From a checkpoint of a small transformer trained on Wikipedia.
Size: width 640, 5 heads of 128, MLP 2560 GELU, vocabulary 16384, 60.4M parameters.
Architecture: LayerNorm before each block, rotary positions, biases, untied embeddings, attention and MLP in parallel.
Training: a variant of Muon for these matrices, 902M tokens, 13761 steps.
Each number is 128 + 32 x the weight over its row's rms, rounded and kept within 0 to 255. Layers, rows and columns count from 0. The size above them is the row's rms in percent of the matrix's.

# layer 2 MLP up, 2560x640, rms 0.0989, rows 349-370, columns 160-319
size [ 80  99  95 109 109  96 101 102 100 107  77  98 100 114 108 105 103 107 112 108  93 105]
[[130 134 128 128 129 127 118  96 126 147 131  69 112 145 183 150  65 122 123 150 116 121 159  92 177 148 155 115 103 151 155 146 132 167  63 159 105 146 137 130 118  97 154  69 118  89 133  81 124 206 134 125  87 173 121 147 156 159 163 134 103 107 110 168 133  95 120  92 131 146 113 120 148 118  96 152 107 121 110 135 160 119  49 126 130 142  82 110 171 133 153 225 148 137 175 135 150  59 134 114 143  92 103 145 140  88 135  58 126 137 120 108 121 120 127 124 137 129 135  78 100  98 159 142 108 141 148 145 110 150 101  84 180  76 179 123 124 115  99  82 145 135  61 147 103  97 101 142 141 142 181  71 162 148 130 159 132 112  99 135]
 [104 153 127  89 177 137 145 164  98 110 171 105 177 124 132 121 127 102 138 103 158 146  93 107 135 168 107 190  95 147  69 114 106 125 139  92 110 132 125 105  97 134 126 109 125  98  85 142 190  83 140 197 146 132 122 120  91 136 141 146 131 165  83 190 105 106  97 131 138  97 227 134  70 146  86 119 121 106 147 194 147 159 117 142 115  88 126  81 130 109 140 188  79 130 137 134  99 159 125  84  90 131 108  89 129  77 104  80 155 146  98 169 118 160 107  88 123 160  63 123 194 155 126 124 121 138  82  97 143 152  81 157 105 162  82  83 122 147 151  98 135 124  93 148  87 167 140 179 132 113 134  74 109  76 115  72 104 138 133  81]
 [ 99 114 139 129 150  72 146 173 107  97 142  87 148 132 109 144 129 104 151 125 161 119 142  82 105 122 123 164  93  97  88  97 161 132 124 121  95 107 122 118 105 137 164 108 193 126 143 105 118 165 152 104 169 141 116 167 119 119 105 136 119 142 185 165 156 104  99 127  70 153 149  97 100 155 164 140 116  81 136 174  78 101 121 140 162 146 165 139 137  99 140 150 152 153 101 182 145 134 132 120 153 127  84 103 114 141 127 107 110 101  74 153 160  95 104 174 101 121 102 133 160 136 172 155 133  70 146 137  55 118 185  93 134 129 207 136 147  86 143 140  42 113 145 146  80  91  38 181 135  82 185 140 136 150 139 182 131 162 145 146]
 [114 178 152 114 188  91 141 149 135 132  76 187 137 151 138 170 122 196 126  63 156 145  82 120  99 156 140 138  97  60 154 187 110 135 102  92 106  80 141  96  85 146 143 143 123  73 141 177 105 158 174 131 100 139 109 166  88 138 193 153 158 133  99 177 118 138 162 146 139 151 126 165 124 123  83 116 153 162 119 168 105 107 139  66 109 122 150 128 166 159  87 150 148 144 213 122 114 148 133 122  87 107 136 145 124 145 164 107 122 130 207 144  87 137  89  93 101  79  68 147  74 119 137 159 191 143 111 144 105 162 134 103 109  65 125 147 140 112 164 124 158 114 130  94 144 167 146 138 153 127  92  92 122 135 125 124 131 144  99  76]
 [103 137  69 119 135  99 125 161 138 208  46 111 151 171 130 167 174 136 161 134  79  99 149  68 167 117 126 167 110 132 110 173 148 156 178  94 121 141 142 155  85 127 156  97 158 155 178 145 128 120 139  85 123 106 171 144 101 167 151 141  77 128  71 104  96 144  73 104 110 106 104 144  86 138 163 127 137 135 132 104 150 104  84  85 139 180 130  62 101  72 113 155 161 154 107 167 109 130 131 131  96  81  83 157 126 144  35 186  74 120 104  69 116  92 153 127 132 127 107 174  83 107 116 131 149 131  74 210 110 115 146 158  99 177 180 101 139 151 177 142 152 130 130 153  81 188 152 118 126 172 133  93 169 176 174 155  85 186 165 147]
 [114 159 106 130 111 121 130 128 141 135  86 123 131 197 152 131 132 179  93 112 135 193 137  67 128 201  46 100 147 155  95 120 123 169 145 129 123 104 127 168 102  97 173 105 135 100 202 111 130 132 110 173 152 170 181 128 124 116 143 184 109 105 122 122 110 124  82  94 127 107 106 102 110 145 104 196 119 111 151 149 118  91 113  96  93 118 132 127 151 155 127 113 102  91 128 135  82 186 101  86 125 167 165 165  87 108 168 163 161 134 184 126 111 115 169  74  74  97 149  86 186 137  72 159 157 166 112  84 170 172 185 109  84  91 208 116  97 135 121 113 170 113 120 152 103 131 145 124 150 149 133  93 143 166 153 159  76 135 126  96]
 [159 104 178  93 146 152  85 181  34 213 175  96 156 118 135 103 132 148 139 163  94 123 109 188  92 176 161 168 198 172 147 151 136 131 150  65 163  99 108 143 159 111  89 135 133 134 103 105 141 113 104 109 152  74 113 118 133 140 138 111  87 106 160  57  97 109 124  73 143 134 148 130 130 117 162 121 147 125  59 172 145 142 132  99  97 147 119 134 136  99 106 112 187 145 162 122  81  95 126 125 110  78 162  68 121 123 121 160 146 113 107 169 118 100 137  78 151 119  89 128 139 125  85 152  86 112 142 151 152 129  75 152  62 118 128 186 140  67  54 111 156 189 127 129 129 110 143  83  95 139 115 119 126 140 197 161 115 143 164 103]
 [116 102 139  45 105 106 158 144 137 146 147  80 146 173 160 112 195 113 161 151  87 204 156  52 118 168 155 119 131  94  92 149 102 100  85 125 166 132 124 114 109 124 179 163 141 164 135 171  92 117 193 112 120 167 175 183 157 164 158 156 118 144 119 174 108 187 153  89 185  75 150  65  85 150 185 173  95  91  84 116 112 130 137 136 147  75 138  87 138 136 130 119  76 106 173 116 151 113 150 120 130 102 174 115 111 118 123  74 156 138 140  85  75  99  86 137 177 131 148 120 146 193 134 118 154  98 141 167  68 127 169 121 113 166 117 128  86 153 143 176  96 152  66 197  86 168 139 120 113 113 180  99 122 111 117  86 152  76 125  95]
 [125  98  90 163  96 123 131  87  80 136 142 133 127 137 133 168  96 104 130  86 110  62 122 190 160 156 173 107 121 108  49 104 125  34 160 211 101 183 122 111  83 118 126 103 172 135 140 101 149 226 116 140 117 126 106 142 160 120 138 122 140 205 146 156 180 134 132 154  95 175 105 108  70 138 142 119 175 100 112 106 150 189 118 142  55 123 126 114 124 140 109  87 118 179 149 166  98 113  83 162  67 169 114 150  95 146 117 192  92 114 132 158  98 111 164 135 101 134 124 144 217 181 178 142 101 120 132 121  89 165 127  92 128  91 103 189  83 152 127 127 118 112 109  80 139  80  88 151 153 113 187 136  67 147 116  92 131 140 199 154]
 [124 116 156 128 127 150 159 155 136 186 113 143  93  59 118 102  64 135 167  89 161 148  90 140 151 139 126 116 181 172  92 136 114 101 147  92 136 152 130 122 118 112 123 158 173 165  74  99 147 125  87 119  89 132 135 153 116 138 170 175 116 105 132 134  88 155 116 120 139 123 130 154 114 191 172 146  91 141 124 142 157 163 163 171 115 125 153 163 148  89 121  99  96  45 157 161 173 150 127 117 121  81 116 166  87  81 148 117  75 128 139  50 129 144 124 144 122 127 132 128 118 110 134 205 138  77 105 166 126 192  75 117 155 120 124   4 190 154 148 179 100 167 110  99 155 125 112 138 129  89 138 163  70 166 110  81 104 131  95 140]
 [129 114  98 112 186 120 158 178 205 118 129 131 128 109 113 109  93 135 103  64  86 157 131 116  58 100 132 140  95 118 133 113 138 106 145 157 178 143  88  98  70 160  95 128 144 178 186 128 119 103 142 185  96  80 156  90  91 133 150 152 153 123 166 137 142 167 157 108  88 155 132 195 120 177 158 191 127  64 169 160  86 129 125 158 111 111 112 102 120 155 171  97 141 174 142  91  98 144 118  90 217 130 150 115 114 128 109 123  77 135 112 135 158  95 163 122 146 123 100 105 194 109 116 158 123 142  32 159 100 141 118 126 134  85 160 211 127 131 146 143 162 130  65 178 101 107 147 173 128 128 118 133 106 154 101 163  86 123  84 120]
 [ 98  98 166 137 136 158 149 104 132 111  49  83 131  30 123 136 137 151 119 108 121 166 115 156  81 120 132 113 105  93 103 131  87 112 147  95 171 115 140  84 109  77 139 121 169 166 190 119 161 145 136 117 131 137 170 118 126 163 142 145 152 164 113 122  95  86  75 128  83 110 115 163  77 115 114 166 105 157 140  82 185 125 134 133 116 146 205 186  86 164  33  51 108 168 124 109 127  72 168  96 184 145 167 133 189 181  82 116  92 140 136  97 122 121 115 106 133 123 149  91 127 138  86 163 104 103 121 141 117 149 150 118 165 147 158 143 117 112  95 116 106 145 122 133 109  76 192 176 161 135  53 152 176  76 119 112  86 115 145 102]
 [ 63  44 146 120 101  78 138 167  91  78 153 122 120 142 118 170 101 116 174 117 187 156 142 127  65 146 126 169  95 139 163 175 122 143 183  97  92 150 117  79 163 179 172 177  94 147  99 172 125 189 152  92  94   1  71  84 130 114  96 165 131  94 104 128 164  70 160 112  94 108 117 127  93  90 135 100 108 118 117 124 113 164 180 178 161 158 119 123  94 106 205 140 103 158  69 155 120 104 187 137  85 157 133  98 157  54 114 161 101 170 141  73 142 185 196 150 112 134 107 119 137 134  89  76 127 154 121 111 123 158  92 149 115  71 148 148  56 107  94 108 133 162  89 144 129 160  82 107 105  85 135 154 131 132 130  84  97 160 115 218]
 [102  64 140 171 122 190  94 134 151 174  73 153 106  99 117  82 111 116 161 131 118 174  93 120  99 167 145 140 148 138 154  73 152  86 108 175 189 153 128 174  90  77 127 127  88 107 108 110 167 151 134 153  93 171 136 127 118 163 165  89 120 169 124 122 186 104 121 163 104 144 121 161  84  58 146 153 110  95 149 101 117 159  89 103 171 114 162 107 157 121 123 112 110  89 147 107 119 151 160 136 209 197 123  70 130 179 131 151 126  87 120 154 116 138 201 144  98 143  93  83 173 126 138 148 127  56 136 146 120  85 168 150 127  89  51 181 141 147 124 185 146 160 104 176 103 135  87  90 176 182 171 143 115 110 143 111 149 166 124 113]
 [135 108  93 150 113 156 185 135 177  76 150  76  98  62 158  69  75 132 124 158  83 134 152  87  72 165 109 179 135 152 160 153 130  68 143 124 101  83  82  70 188 106 176  85 163  93 151 116 118  93  79 111 116 188 116 159 121 122 139 124 159 100  91  93 131 156 113  98 155 160 108 101 109 143 189 128 157 130  54 133 135 130 138 124 120 178 101 150 163 173 147 121 119 133  83  91 201  85 117 136 171  85  98 146  99 161  85 131 156 104 114 101 107 143  96 111 198 162 110 134 151 126 161 197 121 119 128 146 183 173 156 126 118 130  78 124 139 140 142 151 158 127 107 165  58 102  84 184 108 144 137 127 128 141 159 131 135  97 167 176]
 [195 156  98 116 133 118 118 129 145 130 123  66 143 190 175 118 155  52 109 124 118 133 136 113  97 118  93  52  98 119 123 104  99 115 110 146 105 149  78 138 138 130  91 109  68 143  96 113 117 147 114 112 120 109 160 102 127 153 120 109 121 107 119 117 148 153 159  89 209 139 171 105 109 107 115 117 169 128  81 112 124 139 146 125  93  77 106 123 177 169  71 217 141 117 127 127 146 146 208 126 148 164  76 152 168 117 115  69  99 107 135  96 120 129 100 118 184 137 125 121 125 141 150 140 104 139 132 142 130 129 123 172 101 191 132  92 150 159 148 106 180 124 117 171 155 184 131  98 166 103 110 113 115 120 135 140 141 131 145 169]
 [ 77  82 110 160 114 125 158 121 112 152 201  56 179  71 143  96 100 149 165 148 171  75 180  77 157 157 121 123 151 137 133  95 130  99 121  92 194 127 100 125  73 136 103 152 117 163 143 196  97 153 186 118 132 154 132 139 129 134 163 104 109 112 128 154 103  84 134 153 132 121 118  76 145 127 111 112 119 166 159 138 122  71 124 136 161 162 126  72 148 105 106 127  85 103 140 170  84 158 111 108 126  96 154 119 168 138  52 121  81 114 136 124 135 116 152 128  97  99 120 144 198 174 134 143 100 149 122 121 164 128 121 162 175  72 144 146  92 123 128  85 159 144 138 185  74 143  57 119  94 113 155 157 129 121  68 142 110 220 174 139]
 [108 120 163  81  81 132 153 170 114 126 155 148 116 124 165 129  86 133  88 137 117 114 134 110 123 150 151 132 132 135 130  84  97 128 121 140 146 156 115  91 138 159 125  59 140 144 136 135 148 104 151 130 126 140 134  80 141  94  96 126 119 107  88  86 107 132 131 162 134  37 168 156  51 154  46 164 112 186 156 133 150  68 187 128 112 117  99 180 179 169  87 107  99 132 166 144 149 145 239 186 176  92 157 112  92 148  96 164 116 119 114 129 159 174 153 167  77 135  50 112 154 130 140 135  84 140 165  81 141  74 137 161 161 130 123  66  82 155 149  79  81 133 153 109  93 156 135 158 105 111 132 172 113 108 105 164 132 136 147  79]
 [107  97  97 125 150 172  96  82 119  82 159 133 201 117 123 115 109 120  73 114  97 156 136 149 104 121 164 138 174 127  48 117 131 119 103 128 161 161 175 114 166 147  89 110  91 159 120 166 136 102 103 101 134  99  75  82  30 118 141 133 112  64 153 153 108 157 151 102 113  94 127 180 116 143 118 132 109 146 137 178 131 128  96 137 124 184 104 189 153 127  87 137 100 147 170  92  64 136  99 197 109 135 169  94 100  80 115 160 109 148 168 143  91  99 134 193 146 198 107  97  89  84 111 134 153 162  59 210 112 154 117 133 136 106 143  99 101  96 102 122 138  92 177 152 155 152 157 178 140 106  92 167 159 181 107 102 149 110 149 118]
 [ 89 156 141  95 137  60 134 104 147 178 162 143 129 158  94 214 182 133  35 162 128 179 117 153 113 183 104  96 166 136  88 146 161 139  91 115 129  92 117 125 150  96  73 151 131 140 111 135 130 115 174 142 127 136 188 149  95 132 161 178 176 162 129 142 195  82 176  51 121 132 155 138 115 106  75 100 134 158 156 138 134  95 118 172 121 113  99 121 134 165  90 150  97 113 164 133 139 133 172 107  96  93 104 141 142 132 121 102 128 108  89  66 188 101 159 121 148 140 120 127 163 113 137 156 129 198 104  92 137 157 125 121 119 152 124  93  56 159 193  85 118 109 110 146  83 164  85 117 114 145 133 135  74 119 134 171 102 150 170 113]
 [ 76 219 122 127  81 152 147 163 118 129 151 134 116 135 160 109 172  77  97  92 138 135 151  77 143 165 139 123 127 150 126 101 127 149  95 136 123 129 114 141 125 138 110 155  93 110 141 107  98 137  48 142 141 161 114 109  63 152 191 110 144  85 176 165 110  90 109  87  88  90  78  98 179 149 138  97 113 114 145  84 115 120 140 162 170 137 134 150 177  95 170 178 105 202 119 175 135 122 124 136 155 119 135 108 146 160  90 136 110 141 116 127 111 111 159  92 117 136  98 108 132 123 166 146 113 158  85  90 124 112  72 149  93 111 127 122 133 174 148 142 154 175 152 119 142 104  74  80 141 140  95 161 181 111 170 152  74 140  96 168]
 [120  62 161  87 137 156 112 201 180 144  75 177  41 182 178 124 134 105 123 110 112 171 120 123 161 115 123 137 128 107 139 187 107 115 140 130 112 146  56 132 179 113 148 199 152 145 100 101  98 136 177 133 151 118  99  72 111 142 165 153 117 137 167  97 122 163  93 136 222  83 146 129  99 143 112 149 170 172 112 140 120 138 115 176 181 117 160 109 162 150 123 142 163 113 154 134 113 134  54 109 114 117 159  97 139 130 128 162 131 138 146  80  89 156  96 153 131  78 132  99 152 170 143 107 142 135 120 179 111  97 182 130 134 131 116 119 135  85 172 148 135 155 124 107 146 113 176 163  78  79 128 114  43 123 180 152 131 110 155 152]]
# layer 2 MLP down (transposed), 2560x640, rms 0.0482, rows 349-369, columns 160-319
size [ 88  97  93 106 106  98  94 101  97 110  77  94 106 113 104 105 101 102 104 113  91]
[[160 177 160 118 132 192 179  82 110 153 154 115 173  94 172 169 113 119 134 112 134 103 139 140 165  99 125 115 127 136 173 123 157 174  55 150  99 216 109 146  86 127 119  82  89 131 147  92 114 147 129 116 114 135 126 134 151 199 119 169 104 113 121 138 131 153 111  89 151 157 134 141 135  99 106 188 123  96 152 132  98 160  85 152  41 106  89 102 187 129 113 208  93 140 160 193 118  84 198 147 134  78 110 102 130 104 120 115 110 155 117 138 102 150 145 149 164 105 104 190  84 128 142 159  79 124 151 126 130 130  88  56 141  88 133 122 173 131 167 136 153 141  68 138 132 114  90 105 103 127 152 138 136 160 166 107 162 124  76 141]
 [130 102 121 142  97 132  46 138 174 117 184 124  95 105 137  94  78  83  85 142 190 142 149 119 125 145 128 138  92 148  67 153 132 108 143  77 130 174 124 150 137 179  92 139 138  88 107  99  87 184 115 129 119 157 145 166 112  61 169 120 158 164 146 135 133  84  47  65  66 111 128 126 136 106 113 196 166 140 144 130 127 151 161  55 173 122 118  65 162 168 144  55 157 104 132 108 162 119 116 158 144  69 112 173  92 133 112 166  96 115  97 124  97 199 154 118 121 130 142 111 112  64 105 147 143 110  89 127  89 119  97 141 131 158 140 175 113 143 171 109 141 187 132 136 112  94  98 141  53 134 112 188 155  71 107 153 102 120 129 169]
 [122  72 136  96 133 126 153 127 107 156 138  79 177 116 131 139 142 123  48  99 178 195  92 138 134 118 131 119 109 167 124 166 165 197 118 159 160 112 103 139  99 144 105 106  85 115 150 134 104 122 117 128 120  98 119 115 133 152 171 138 150 104 142 133 134 113 119 143 143  83 127 147 112 108  89 120 133 145 110 131  84  98 102 111 108  99 171 134 171 157 131 144 205 139 150 101 117 157 116 192 194  99 156 128 110 119 112 186 127 117 114  76  97 121 140 111 169  97 124 124 139  90 134  86 138 161 165 108 195  88  99 169 147 103 170 139 167  85 172 153 210  81 131 145 124 158 140 185 144  87 177 115 111 116 132 122 106 142 149 142]
 [123 127  80 185  74 130 147 130  85 117  90 145 146 120 142 145 181 135 101 163  84 127 124  80 149 114  67  80 116  81 120 123 118  68 118  96 153 131 145 127 134 106 170 152 123 133  71  74 162  87 114 132 133 115 131 150  87 105 126 115 125 128 131  84 129 159  88 135 150 150 173 109  94 127 176 142  97 116 117 156 135 127 196  94 129 151  85  95  94 119  73 136 100 101  73 115 104 184 161 175 160 193 160  89  90 150 101  95 173 142 128 131 151 139 141  94  81 141 182 110 170 232 163 111 143 113 185 129 131 141 145 155 140 114 142 116  59 145 152  87 125 120 169  84 112 114  78 100  99  48 209 159 132 101 167 146 123 144 151  97]
 [ 99 153 122 128 111 101  88 146 104 155  69 151 107 145 143 124 178 128 186 184 173 152 131 131 217 103 134 130 101 105 109 104 158 152 120  80 138 137  86 213  86  98 176 111 135 131 107 132  86  94 123 128 106  76 151 109 116 141 154 135 134 125 144 114  84 141 147 149 164 103  40 161 119 119 148  75  79 164  77  81 118  90 118 111  98 153 112  97  60 152  86 166 133 128 138 150 178 105 103  95  83 126 154 103  75 162 153 142 154  94 130 143 170 135 135 108 118 120 113 157 116  67  93 158 155 113 187 138  86 164 103 138 161 185 159 112 133 129 168  93  63  91 108 168 123 129 127 159 117 101  97 109 151 151 176 106 140 133 130 132]
 [123 127 127 136 110  70 135 148 124  96 138 112  91 126 129 122  92 122 142 147 156 141 101 181 154 175  70  92 119 124 127 133 121 149  61 168 176  93 160 119 177 131  84 147 133 166 148  73 150  74 115 175 154 154 157 170  76  82 132 147 110  86 150 106 159 103 174 108  84 193 154 128  88 148  69 117 123  91 114 135 133 121 146  89 112  93 144 124 165 144 156 132 133  81  89 135 130 137  88 173 115 116 154 135 150 148 104 124 143 105 128 109  64 183 145 121 177  45  89 138 106 117 100 156 122 123  90 124 149 124 147 147 212  96 109 138 108 145  58 120 160 133 133  61 182  96 121 161 131 161  84 144 141 156 141 115 145 160 189 143]
 [150 101 143 161 133 167 133 116 133 131 132 100  89 128 113 175 124 134 120 164 152 117 127 178  82  73  89 188  49 104 124 134 154  92 144 142 107 151  67 144  53  76 120  96 138 101 146  81 126 125 112 128 141 159 131 118  80 151 125 126 143 114 145 127 150 181 157 146 135 188 126 146 130 119  69 133  88 179  99  90 159 128 109 136  85 136 136 155 105 149 109 105 144 133 122 163 122 115 126 109 107 144  98 140 118 120  92  91 133 131 149 136 142 109 132 104  96 123 107 157  98 127 131  67 101 114  68 135 125 100 150  88  95 113 144 101 176 222 185  84 126 122  81 139 149 135 189 164 188 171  74 169 114 105 103 153 151 112 170 204]
 [150 141 144  99 159 157 199 131 134 155 160 142 221 121 142  96 111 134 149  86 109 138 115 130 140 108 138 182 133 144 131 157 117 167 146  69 136 111 109 134 101 145 102 119 184 168 142  87 154 113 112 120 131 129 162  93 131 225 114 184 162 139 143 144 137  85  75 162 125 124 130 118 142 115  84 157 120 141 101 134 127 100 137 155  96 128 177 139 131 161 142  99 137 141 138  76 149 131  90  93 114 122 133 166  84 140 168 122 117 121 162 121  55 160 147 164  92 138 122  47 158 105 116 109 109  98 122  96 155 119 103 135 145 140 163  98  73 116 126 124 131 161 108 123 122 112 122 127 139  93 163  76 113  96 214 152 105  94 171 128]
 [148 140 157 108 135 185 121  47 124 146 174  95  83 140 118  93  73  55 124  83 138 141 150  94 151 168  87  86 129 122  70  91  75  65 186 198  83  69 168 136 110 149 139 204 134  86 176 109 150  85 199 164 108 141 115 133 105 139 115 160 137 154 183  89 164 183 168 123 100  92 187 137 147 116 104 110 146 152 101 115 101 130 116 160  96  86 152 109 119  87 106 115  99 178 130 167 141 115  91 184 113 152 118 117 140  86 147 192  91  93 100 123 102 145 148 113 150 114 153 103 120 132 150 109 118 168 135 155 145  99 115  82 121  90 175 156  75 113 100 144 123 185  92 146 108  93 124 169  79 137 186 110 100 146 178 120 112 158 123 147]
 [111 155 107  90 151 167 138 173 111 172 140  90 137 175 136  82 106 107 114 108 150 121 110  90 153 104 157 158 139 165 105 123 133  99 145  78 147 131 176 144 128 141 155 129 118  70 106 139 147 155 105 146 113 104 115  92 101 155 102 126 162 127 119 132 125 109  76 123 151 137 145  66 148 113 122 135 111 186 140  96 118 135 120  99 120  68 151 102 107 111 120 125 177 102 175 147  83 149 136 180 132 186 108 179  81  94 136 163 134  45 131  97 124 190 135 112 160  91 147 151 189 155 137  89 156 115  84 179 124 131  93 152 119 152 122 166 105  98  71 158 149 177 118 135 140 120 154  79 210 160 119  99 140  92 137 171 165  68 148 148]
 [149 108 156 132 126 111  96 138 130 157 123 103 188  77 104 103 123 139 129 116 159 140 150  82 177 137 146  79 173 100 139 167 141 126  98 137  70 164 113 117 153 112 119 157 187 178 131 133 100 143 131 108  20  78  72 132 171 129 157 132 109  83 188 127 116 111 128 134  81 182 134 136  97 176 114  96 123 177 146 154 152 161 100 133 181 136 181 105 117 165 168 155 138 115 131 136 144 141 214  93 149  97 134 167 166 127 111 142 133 158 151 116  96  68 107 101 185 121 141  92 158  30 106 171 115 136 146 162  94 190 112 115 126 124  60 155 222 231  98 135 127 139 116 141 126  92 135 162 149 119 135 184 134 164  68 141 131 178 145 130]
 [144  97 154 144 118 102 129 103  59 189 126 125 144 172 129 137 144 154 116 109 114  87 110 133 128 203 113 141 143 155 163 144 144 164  87 113 139 191 136 156 128 158  91 124 176  84 150 106 162  59 205  77 149 117 162 133 167 134 121  91 124 139 156 186 122 128 207 153 133 109 105  96  94 133  93  75 132  87 115 146  82  98  95 108 182 144 103 120 144 133 149 195 153 158 147 147 139 102 104 101 112  93 166  82  93 143 161 145 175 149 115 147 133 142 188 170 134 133 121 169  67 106 139  74 111 105 106 121 152 105 108 107 127  75 137 139 156 150 158 129 119  80 146 149 186 146 157 145 164 110 146  92 130 184  90  97 109 148 149 128]
 [150 117 118 122 102 154 106 151 116 134 113 176 130 131 159 129 146  98  92 177 130 188  75 139 126 112 138 147 154 129 162 166 120  71  97  88 134  58 163 136  77 135  97 150 123 113 120 111 166 155 108 134 153  94 102  86 162 122 145 112  93 144 105 105 152 112 215 123 124  99 131 108  78 122 126  95 116 118 158 129 155 147 110 134 186 120 138 107 174 102 180 101 129  35  79 123 155 109 172 104 110 182 190  91  61  99 132 164 139 136 140 102 164 193 169 158 106 107  49 152 115 160  94 134 165 153 158  72 145 115 145 106 158  26 172 128  77 133  79 175 121 122  73 118 123 164 113 208 127 144 100 136 148 137  89 114 124 131 159 126]
 [137 139 116  93 120 178 113 109  92 105  69 127 139 111 101 125 160 125 191 154  98 152 139  92 110 135 128 105 126 137 139  72 129 109 137 131 164 117 119 135 115 122  97 156 106 129 124  82 139  96 149 109  84 149  55 188 124 139 135 121 160 163  91 134  81  61  99  82 171  84 120 140  49  71  83 154 114 119 132 166 115 123 123  88 119 142 143  93 104  90  79 114 131 124  95  58 131 116  96 131 114 141 152 114 117 162 169 160  95 123 117 137 166 135 151 114 227 127  56  87  93 150 150 148 136 148 151  38 107 111 118 155 178 147  88 180 134 115 145 120 136 135 120 119 130 103  77 103 138 149 121 164 100 196 147 100 112 147  75 160]
 [106 104 111 123 141  96 137 142  89 148 132 136 165  93 132 135 114 158 153 169 138 140 156 136 115 132 128 126 173 177 116 119 117  76 143  96 146  47  89 129 163 102  86  99 183  99 150 114 178  87 118 124 112 189 110  99 140 106 139 130 112 161  86 163 129 147 140 133  72  84 107  97 151  90 123 123 143 173 174  43 149 119 144 100 119 184 108  97 145 123  82 107 103 136  98 128 137 112 195 139 126 129  92 147  56 124 116 120 173  75 118  70 171 156 172  86  70 106 123 131 132 142 159 121 130 140 190 192 130 134 137 170 124 162 126 127 138 108 160 136 106 105 165 121 101 137 179 132 126  95  82 122 141  81  95 120 175 140 226 128]
 [174 156 101 123 196 160 145 169  82 140  74 113  99 132 171 108 171  88 112  96 165 133  98 142 118 127 160 116  31 157 105 169 147  76 151 157 168  92 110 134 144 137  89 189  99  58 114  93 136 127 132 134 131 147 138 174  76 120 113  75 140  66 182  80 130 118 125  68 124  91 127 125 142 106 149 146 105 151 138 107 114 128 101 101 108  82 108 133 130 131  76 129 122 128 171 141 139 119 186 106 121 141 103 121 113 104 123 146 144 150  89 144 153 100 134 140 151  99 130 141 134  91 168  98 186  97 155 188 200 103 139 109 117 159 113 181 127 154  96 177 144 129 118  85 117 171  79 118 188 155 125 171 168  95 157 159 139 136 133 126]
 [154  79 125 163 160 142  81 157 114 134 190 142 138  88 225 129 134 121 111  97 117 106 173 141 171 130 104 110 118 135 108  72 105 171 110 162 130  89 144 121 111  91 116  88  77 146 149 157 171 128 119 128 104 127 154 107 151 141 176 129 133 147 189  69 155 116 148 132 111 148 104  89  50 101 121 136 106 105 180 133 138 146  98 149 201 140 140 112  73 156 153  85 111  77 111 125 113 112  74 136 210 145  75 150 128  98  85 139 137  71  68  81 191 112 169 140 117 113 143 118 142 133 139 161 137 106 184 102 136 165 121 131  86 144 142 126 127 100  93 123 139 163 110 169  74 164  81 151  75  94 131 146 140 100 115 108 119 111 149  92]
 [136 142 171 156 137 175 171 131  90 101  91 115 181 116 103  35  88 151 134 137 176 119 115 181 144  86 128 108 106 104 137 135 100 119 105 104 124 136 115 170 168 188  88 141 164 231 178 149 106 159 131 136 181  59 144 154 138 114 135 136  83 140 129 106 184 150 125 105 121 104 149 131 108 208 120 109 116 118 155 197 128  66 129  98 119 208 160 166 135 169 187 145 100 138 172  82 195 129  96 115 176 128  67 136 133 136  80  76 118  86 127 122  71 167  75 162  67 114 129 155 110 148 129 136 148 137 202 161 177 118 118 150  69 149 129 166  49  70 135 134 151 146  85  87 103 157 111 123 101 154 170 148 141 121 165 130 106 157 136 131]
 [133 160 127  96 114 118 141 104  93 108 172  93 129 147 110 114  77 180 160  96  82  81 155 142 162  92 139 137 205 128  96 113  83  69 123 109 158 141 104 155 133  97 125 154 117 116 112 152  85 143 134 121  93 132  95 152  84  97  98 145 173 133 142 153  98 164 163 170 119 169 124 133 110 137  88  69 152 145 107 167 130 221 139  81 166  86 121 145  97 148 127 113 134 137 135  80  93 125 109 128 135 124 118 149 184 127 110 134  98 104 167 112 152 203 151  99 163 131 121 179 132 163  98 121 101 136 107 139 163 164 103 165 126 188 156 123 120  71 115  74  64 115 159 116 112 137  75 101 155 170  51  55 115 125 134 123 144 166 123  88]
 [128 186 158 122 131  95 154  82 178 218 135 129 142 132  46 157 151 124 134 142  91 125 131 131 132 150 134 121 144  64  61 125 118 117 166 111 111 104 139 175  94 107 134  96 141 155 114 139  91 198 132 111  88 175 106  76 106 141 165 174 136 144 121 159 167 112 121  89  86 132 132 159 173 181 134 122 151 167 101 128 134 118 144 144 151  94 127  77 105 171 129 178 211 150 139 141 125 168  94 153 123 146 122 143 106  60 102  95 166 142 158 104 103 152 146  77 165 141 131 103 169 157 122 129 117 149 109  40 125 131 120  58 101 151  52  83 173 148 105 130 169 102  83 136 140 128 105  77  99 148  56 143 119 126  49 174 167 154  93 150]
 [117 150 180 118 157  68 122 157  97 120  75 119 117 180 108 121 169 109 190 113 118 125 130  70 116 124  89 138 162 113 133 114 109 153 163 192 140 161  86 107 144 133  89 181 130 184 180 150  90 175  83  81 100 131 175 113 132 132 134  73 133  66 170 118 153  98 125 110 127 106  93 151 147 205 169 146 128 123 149 160 136  74 144 189 148 109 131 113 105 140 168 206 191 143 132 175 178 104  98  96 127 165 144 153 104  59 118 198 106 133 122 138 118 160 157 189 137 111 110 118  85 132 128 156  93 188  89 127 150  88 152 121 104 151 166  83 165 138 137 132 110 113 125 203 145  96 161 111 112 105 133 172  89 113 182 142 136  98 138  70]]